config.toml
d_model = 384
d_mlp = 1280
extras = ["capped logits"]
Each number is 128 + 24 x the weight over its row's rms, rounded and kept within 0 to 255. Layers, rows and columns count from 0. The size above them is the row's rms in percent of the matrix's.

# layer 3 MLP up, 1280x384, rms 0.0845, rows 783-807, columns 128-255
size [103 103  98 100  92 104  90  99 100  97 100  94  97 105  95  97  99  99  95 103 101 101  98 102 101]
[[143 132 109 111  99 120 112 131 153 128 152 175 133 149 127 136 113 125 128 136 181 122 100 146 117 102 107 136  72 148 112  96 146 190  80 151 129 139 133 159 127 116 112 144 131  72  97 180 121 117 153 118 147 131 109 135 117 127 149 159 171 115  97 139 151 110  83 117 196 149 145 109 127 113 116  78 112 107 176 122 129 119 120 183 108 153 128 138 108 136 124  70 152 136 134 115 195 166 183 155 104 147  95 132  84 148 181 125 127  86 153 161 126 129 136 143 160 119 129 107 149 102 150 149 141 113 159 139]
 [124 111 133 124 151 148 160 114 115 118 119 145 154 139 106 108 113 120 116 155  91 164 129 144 141 153 121 118 110 110  99 150  71 110 151 134 120 140 122 127 122 113 117 142 140 110 147 105 111 121 105 153 108 154 102 103  90 140  99 101 156 164 149 168 148 115 104 130 133 113 109  69 134 114 120 134  97 150  95 140 132  95 154 120  88  95 149 145  99 166 122 134 111 136 166 112 117 113 123 149 164 102 141 107 118 144  71 165 126 138 180 112 144 171 133 161 164  84 111 179 140 118 125 119  99  83  82 106]
 [150 101 140 156 112 157 111 158 160 130 136 111 153 155 113 134 152  79 131 119 119 111 148 160 144 148 129 117 140 111 136  96 141 134 124 102  92 147  98 126 105 144 106 134 159 133 138 111 106 190 126 144 110 173 143 116 141 156 144 175 108 151 138 127  77 123 142 150  94 152 108  72 177 126 156 118 157 117 125 148 145 117 128 133 110 133 140 181 173 216 103 147 116 113 130 106 165 130 134 121  94  81  83 143 159 138 105 117 108 139 121 126 124 141 153 125 133 101  99 135 117 102 108  79  93 136 139 156]
 [149 103 134 121  80 154 159 123 121 127  99 105 157 113  68 148 152 121 119 149 159 122  72 150 157 134 126 132 132 151 110 158 131 149  79 130 104 110 126 163 110 149 131 117 143 110 138 179 153 114 137 145 119 116 144 147 120 131 120 122 131 152 167 108 114 101 135 107 121  93 126 155  93 127  95 114 115 154 120 120 134 157 134 132 133 137 101 100 164 133 129 108 140 124 146 112 156 117 143 123 105 129 126 120 140 105 114 103 183  95 107 140 128 109 120 144 154 117 156 160 112 152 143 114 119 129 101 124]
 [ 96 134 154 112 107 158  92 182 129 110 131 156 140  98 117 142  85  72 120 114 127  60 165 117 122 111 102 113 174 119 156 155 132 140 131  98 136 138  95  97 133 113 134 120 101  89 136  82 125 125 109 126 139 108 139 142 102 134 104  94 138 129 164 138 129 119 171 103 129 152 127 168 115 174 147 155 112 149 127 153 176 141 131 147 170 177 131 104 131 126 143 102  96 138 117 128 106 141 137 149 133 158  99 114 103 144  73 150 163 136 126 117 149 126 124 142 155 170 141 142 147 131 132 142 131 105 140 130]
 [148 118 156 104 110  88 136 110 134 113 159  99 109 115 121 108 112 134 102  99 102 160 130 131 156 104 118 140 136 128 144 121 104 157 108 132 152 105 109 151 110 133 108 115 143 117  79 147 137 104 141 118  87 109  92 136 138 128 158 108 143 127  98  92 113 127 127 116 171  93 111 134 133 120 120 110 122 101  93 129 102 113 128 132 134  90 115 142 129 153 127 105 120 142 146 162 120 128  97  99 101 104  64 169 133 148 128 184 140 115 143 132 111 154 156 158 138 158 112 143 131  96 106 128 130  93 167 137]
 [127  90  95 121  91 137 117 146 113 102 108 115 108 107 125 157 149 142 138 110 133 118 138  90 119 111 107 135 116  94 114 126 108  93 134 136  80 185 106 105 129 136 165 115 118 105  86 152 162 108 138 113 146 109 120 114  89 125 125 137  89 140 164 142 144 101 111  97 150 165 135 147 144 151 137 125 123 160  82  89 121 147 100 111  96  90  97 129 106 125 149 130 137 135 179 125 142 114 108  92 135 135 105 128 119 117 101 148 151 119 152  99 161 117 157 143 124 108 134 142 110 142 123 129 152 126 137  95]
 [126 139 120  75 135 137  97 159 140 143 104 182 121 136 167 138 134 127 128 147 134 165 155 114 107  70 112 101 120 153  95 134  99 170 143 163 121  99 100 133 162 141 164 110 157 141 162 130 154 127 151  55 146 118  86 122 114 136  94 145 111 119 144 138 156 152 168 153 122  98 165 151 107 161  68 127 150 121  93 137 129 178 117 119 163 131 156 169 105 140 132 123 111 154 144 120 139  72 138  97 122 123 159 124 143 172 120 121 143  99 139 138 123 110 120 101 137 117 147 102 172 120 112 150 126 123 111 144]
 [140 142 124 149 128 134 120 144 141 129  84 129 138 131 119 121 125 135 137 121 111 117 146 121 158 126 155 127 131 151 128 118 121  80  89 120 138  97  92 118 163 147  78  78 107 112  93 147  91 173 177 173 126 124 140 115 131 141 145  84 118 106 146 200 138 129 160 160 127 117 146 145 128 103 104 163 100  80 142 119 152 141  97 146  79  83 144 160 141 154  89 126 110 125 156  89 134 100 115 159 131 125 116 141 106 103 139 158 124 148  79 176 112 124 175  63 117 122 136 160  97 127 107 143  91 128 122 134]
 [117 124 160  88 160  98 148 159 108 133 103 168 122 124 132 141 159 115 134 116 135 122 111 123 133 104 132 121  77  94 127 129  97 133 121 172 128 121 129 134 154  85 164 154 117 124 133 149 144  98 148 130 106 145 131 142 138 143 140 192 126 132 153 166 135 103  97 139 152 148 119  96 156  66 165 151 132 175 112 124 109 115 106 106 159 133 138 137  83  94 113 134 152 142 136 114 135 169 156 134 103  70  80 133 113 189 106 102 120 108 110 136  86 190  97  88 134 138 123  98 104 165  97 130  91 157 105 127]
 [128 107 149 131  84 151 130 135 123  96 190 105 162 131 136 126 142 157  87  94 113  86 115 147 136 161 113 138 120 137 115 130 140 122 178 113 135 106 113 134 138 116 111  92 131 108 148 147 149 124 114 100 115 122 137 133 134 128 101 142 124 158 157 155 129 111 142 133 108 143 124 141 161 129 108 152  92 146 105 168 132 112 117 152 124 134 108  91  96 109 104 136 115 119 131 137 135 105 136 149 116 135 117 125 110 108 122 110 132 127 122 104 124 186 128 122 105 117  70 145  93 163 116 147 140 127 153 115]
 [ 85 142 110 130  91 150  83 159 100 128 125 117  79 149 174  90 124 131 132 114  82 136 117  76 137 109 155 132 148 117 150 124 167 101 119  74 123  93 145 125 101 147 157 132 138 182 144 118 133 146 126 157 148 120 130  97 138 130 106  99 128 174 119 156  95 123 112 153 133 131 112 129 162 109 131 185 126 138 121 103 147 151  91 130 135 116 134 156 112 131 143 141 166 127 152 113  98 120 123 118 136 139  87 120 123 152 168  96 105 112  97 131 132 119 122 156 115 174 148 110 101 155 117 157 142  85 100 123]
 [162 124 141 112 139 148 161  99 146 132  75 113 121 126 164 108 131 115 154 119 143  83 128 163 127 166 122 115 118  66 104 110 132 103 127 130 144 162 118 132 130 115 116 139 132 174 129 125 147  74 159 137 191  78 134 108 109 118 133 159 117 118 116  97 129  89 144 123 138 118 136 132 155 157 122  87 109 119 106 131 124 138 127  80 104 126  94 131 131 162 139 114 132 152 130 118 125 120 173 146 133 102 135 132 142 133  93 117 135 128 134 122 137 166 121 126 137 101 142 124 121  87 130 139 164 150 156 140]
 [ 95 141 104 124 113 114 160 142 143 115 130 120 122 184 118 120 124 124 145 133 136 131 154 153 156 141 175 126 130 134 136 110 100 171 133 157 145 143 148 149 127 131  93 115 115 127 133 182  93  95 116 106 107 109 138 127 157 140 151 157  94 152 137 127 136 123 116 145  82  87  61 111 122 163 102 151 146 127  95 111 145  80 143 137 122 139 104 132 130 139 122 121 148 147 153 131 141 103 156 121 152 112 131 157  82 154 112 158 134 151 137 160 133 158 157 117 178 117 169 120 158 155 149 112 103 129 111 152]
 [161 104 143 107 125 124 139 140 121 136 146 145 105 117 154 183 141 182 130 165 152 138 117 119 135 129 126 147 133  80 143 134  82 158 102 120 132 130 118 116 147  98 144 137 114 159 137 137 136 164 144  98 129  99 109 161 157 119 134 123 148 127  96 146 163 146 140 127 120  87  83 111 182 106 114 135 129 130 103 115 120 146 108  89 174  93  93 121 147 107 137 133 135 131 126 147 163  83 125 151 151 161 111 120 151  93 173 144 110 131 177 108 117 175 112 134 123 129 150 106 110 107 114 112 143 103 146 146]
 [134 121  97 110 112 123 104 129 129 150 132 137 135 138 183 165 107 144 153 130 122 136 136 130 102 115 119 159 145 132 123  97  95 118 153 144 154 124 132 158 129 134 137 143 175 125 116 129 142 125 121 115 125 155 123 126 122  74 121 110 138 173 151 137 143 141 163 115 102 110 138 182  97 120 120 114 157 132 178 106 127 151 139 139 135  68 112 112 128 144 119 107  48  97 128 113  95 152 112 168 121 125 157 120  81  92 112 146 137 143 131 129 166  73 148 112 131  93 100 136 118 151 148 180 102  74 114 146]
 [127 128 114 138 127  94 122 161 128 127 122 116 113  89 129 116 129 135 160 193 149 106 130 150 140 136 138 115 121  75  96  98 122 136 119 161 119 117 125 149 148 140 109 156 103 132 111 157 136  96 116 129 143 129 144  82 143 146 123  86 109 181 139 160 176 116 121 119 151  98 138  83 121 117 118 159 122 117 151 137 155 169 136 119 139 116 101  87 138  63  93 110 148 131 138 137 129  88 118 105 158 103 149 178 139 130  88 151 153 145 136 169 161 157 106 166 128 120  73 152 114 129 113 157 156 147  95 121]
 [134 110 111 159 123  93 158 114 142 123 102 145  94 123 112 184 150 161 175 104 102 152 155  96 151 130 124 122 136 137 137 137  97 107 135 153  98 136 151 115 112 158 166  94 138 101 104 143 170 140 155 142 137 100 122  95 112 177 144 151  88 120 114  82 112 134 126 100  83 144 139  89 101 143 148 100 132  99 139 126 113 158 170 100 102 119 141 112 167 129  89 111 172 106  92 158 119 151 132 133 112 154 159 143 155 119 119 159 129  94 134 105  59 132 161 158 176 109 141 128 133 122 111 119 171 122 116 134]
 [115 114 120 128  75 122 134 146 132 132 112  97 165 112 144 152 144  85 111 154 116 126 125  95 125 158 113 118 106 123 122 125 146  76 101 155  96 136 114 173 107  76 114 115 103 115 159 135 100 117 127  94 157 162 171  88 136  96 122 101 119 129 148 130  82  87 124 120 166 117 133 138 130 135 146 131 138 140 110 110 136 131 147 116 138 122 120 123 177 179 119 133 104 166 110 172 191 132 136 160 110 125 145  82  88 171 160 142 157 140 127 122 144 127 156 139 131 110  70 178 137  93 159 120 170 175 111 122]
 [145 155 133 131 116 136 119 129 142 127 130 109 124 110 112 128 132  76 123 140 155 116  66  83 101 131 120 140 107 105 125  92 168 137 102 111 130 134 131 126 137 135 118 120 125 113 173 101 153 130 144 126 166 149 130 120 127 117 130 114 105 101 131 139 157 113 151 174 142 139 123 131 175 124 137 131 133 128 106 171 146 114  65 158 149 119 149 143 131 118 129 147 194 131 108 129 122 134  81 123  90 110 117 132 119 114 120 143 168 107 106 123 172 116 113 112 115  97 139 136 112 103 125 128 160 118 148 117]
 [156 132  94  97 146 118 157 125 161 126 127 113 117 148  94  87 129 133 112 108 130 125 133 132 109 133 156 130  74 138 127 111 126 150 125  78  87  60 138 148 128 108 104 158 133 141 111  93 138 129 156 109 146 134 125 121 121 128 130 166 153 127 155 103 149 121 131 149 110  91 103  95  94 112 147 143 153 122  90 156 115 149 130 111 146 126  80 137 141 170 111 145 130 150 143 110 106 110 121 105 134 136 115 132 153 150 104 144 127 104  99  93 123 128 124 147 134 136 108 118 109 129 144 106 136 127 125  96]
 [118 157 161 126 147 133 131 129 146 175 151 121 143 121 111 176 131 127 127 145 105 103 154 166  52 146 141 147 124 111 115 134 126 181 137 141 130 128 143 104 134 117 131 154 109 135  93 133 109 124 140 156 162 128  98  94 122 134 101 183 116 139 135 127 170 130 177  94 130  91 140 125 140 128 116 148 115  81 169 108 110  84  70 169 118 104 105 120 124 123 146 135 173 157 110 135 203 164 141 105 104 121 148 140 118 102 121 161 109 134 122 110 165 108 118 122 159 135 123 154 128 127 111 135 157 127 131 134]
 [120 105 100 141 131 114 130 105 129 104  85 150 115 126 139 115 138 116 165 163 132 157 130 126  94 134 122 111 111 144  98 144 125 120  98  93 114 152  97 123 133 116 138 148  86  76  89  93 112 128 128  88 102 105 106 111 131 124 130 182 151 105 163 107 129 124 161  87 142 162 158 164 120 126 112 134 121 170 134 122 146 124 117 139 121 133 111 134 123  85 132 131 150 118 118 128 102 144 153 119 157 130 146  53  93 137 155 100 141 123 137  76 116 166 101 151  73 147 144 148 103 133 121 126 119 118 117 135]
 [146 179  83  96 125 120 132 120 151 126 127 138  73 117 102 107 132  88 101 112  91 152 154  98 176 139 119 128 131 162 157 152  94 115 159 127 131 143 118 167 153 123 100 114 108 135 138 126  98  87 155 140 110  67 103 101 143  98 152 160 155 171 154 140 117 118  78  98 155 134 137 132  96 111 131 162 109 130 131 153  77 126 173  95  98  97 146 171 123 119 108 134 165 105 102 119  96 141 106  92 127 148 140 139  69 123 140 149 133  97 153 124 149 124 147 125 127 135 161 151 141 129 139 123 110 131 151 141]
 [109 101 119 176 148 179 124 123 146 104 138 152 122 121 114 148 140  66 186 151 134 139 148 151 129  95 127 103 170  80 157 110 100 147  85 101  82 114 141 161 147 121 177 130 169 117 142 134 127 134 140 163 138 159 118 101 151 117 124 166 118 159 164 153 131 111 115 100 136 135 115 132 125 126 199 159 135 145 116 171 121 138 119 120 160 156 144 107 141 134 101 127 101 148 135 119  93  83 106 105 118  90 157 134 142 137 170 106 117 122 164 141 147 111 134 110 147 143 121 154 114 159 175  99 108 129 118 117]]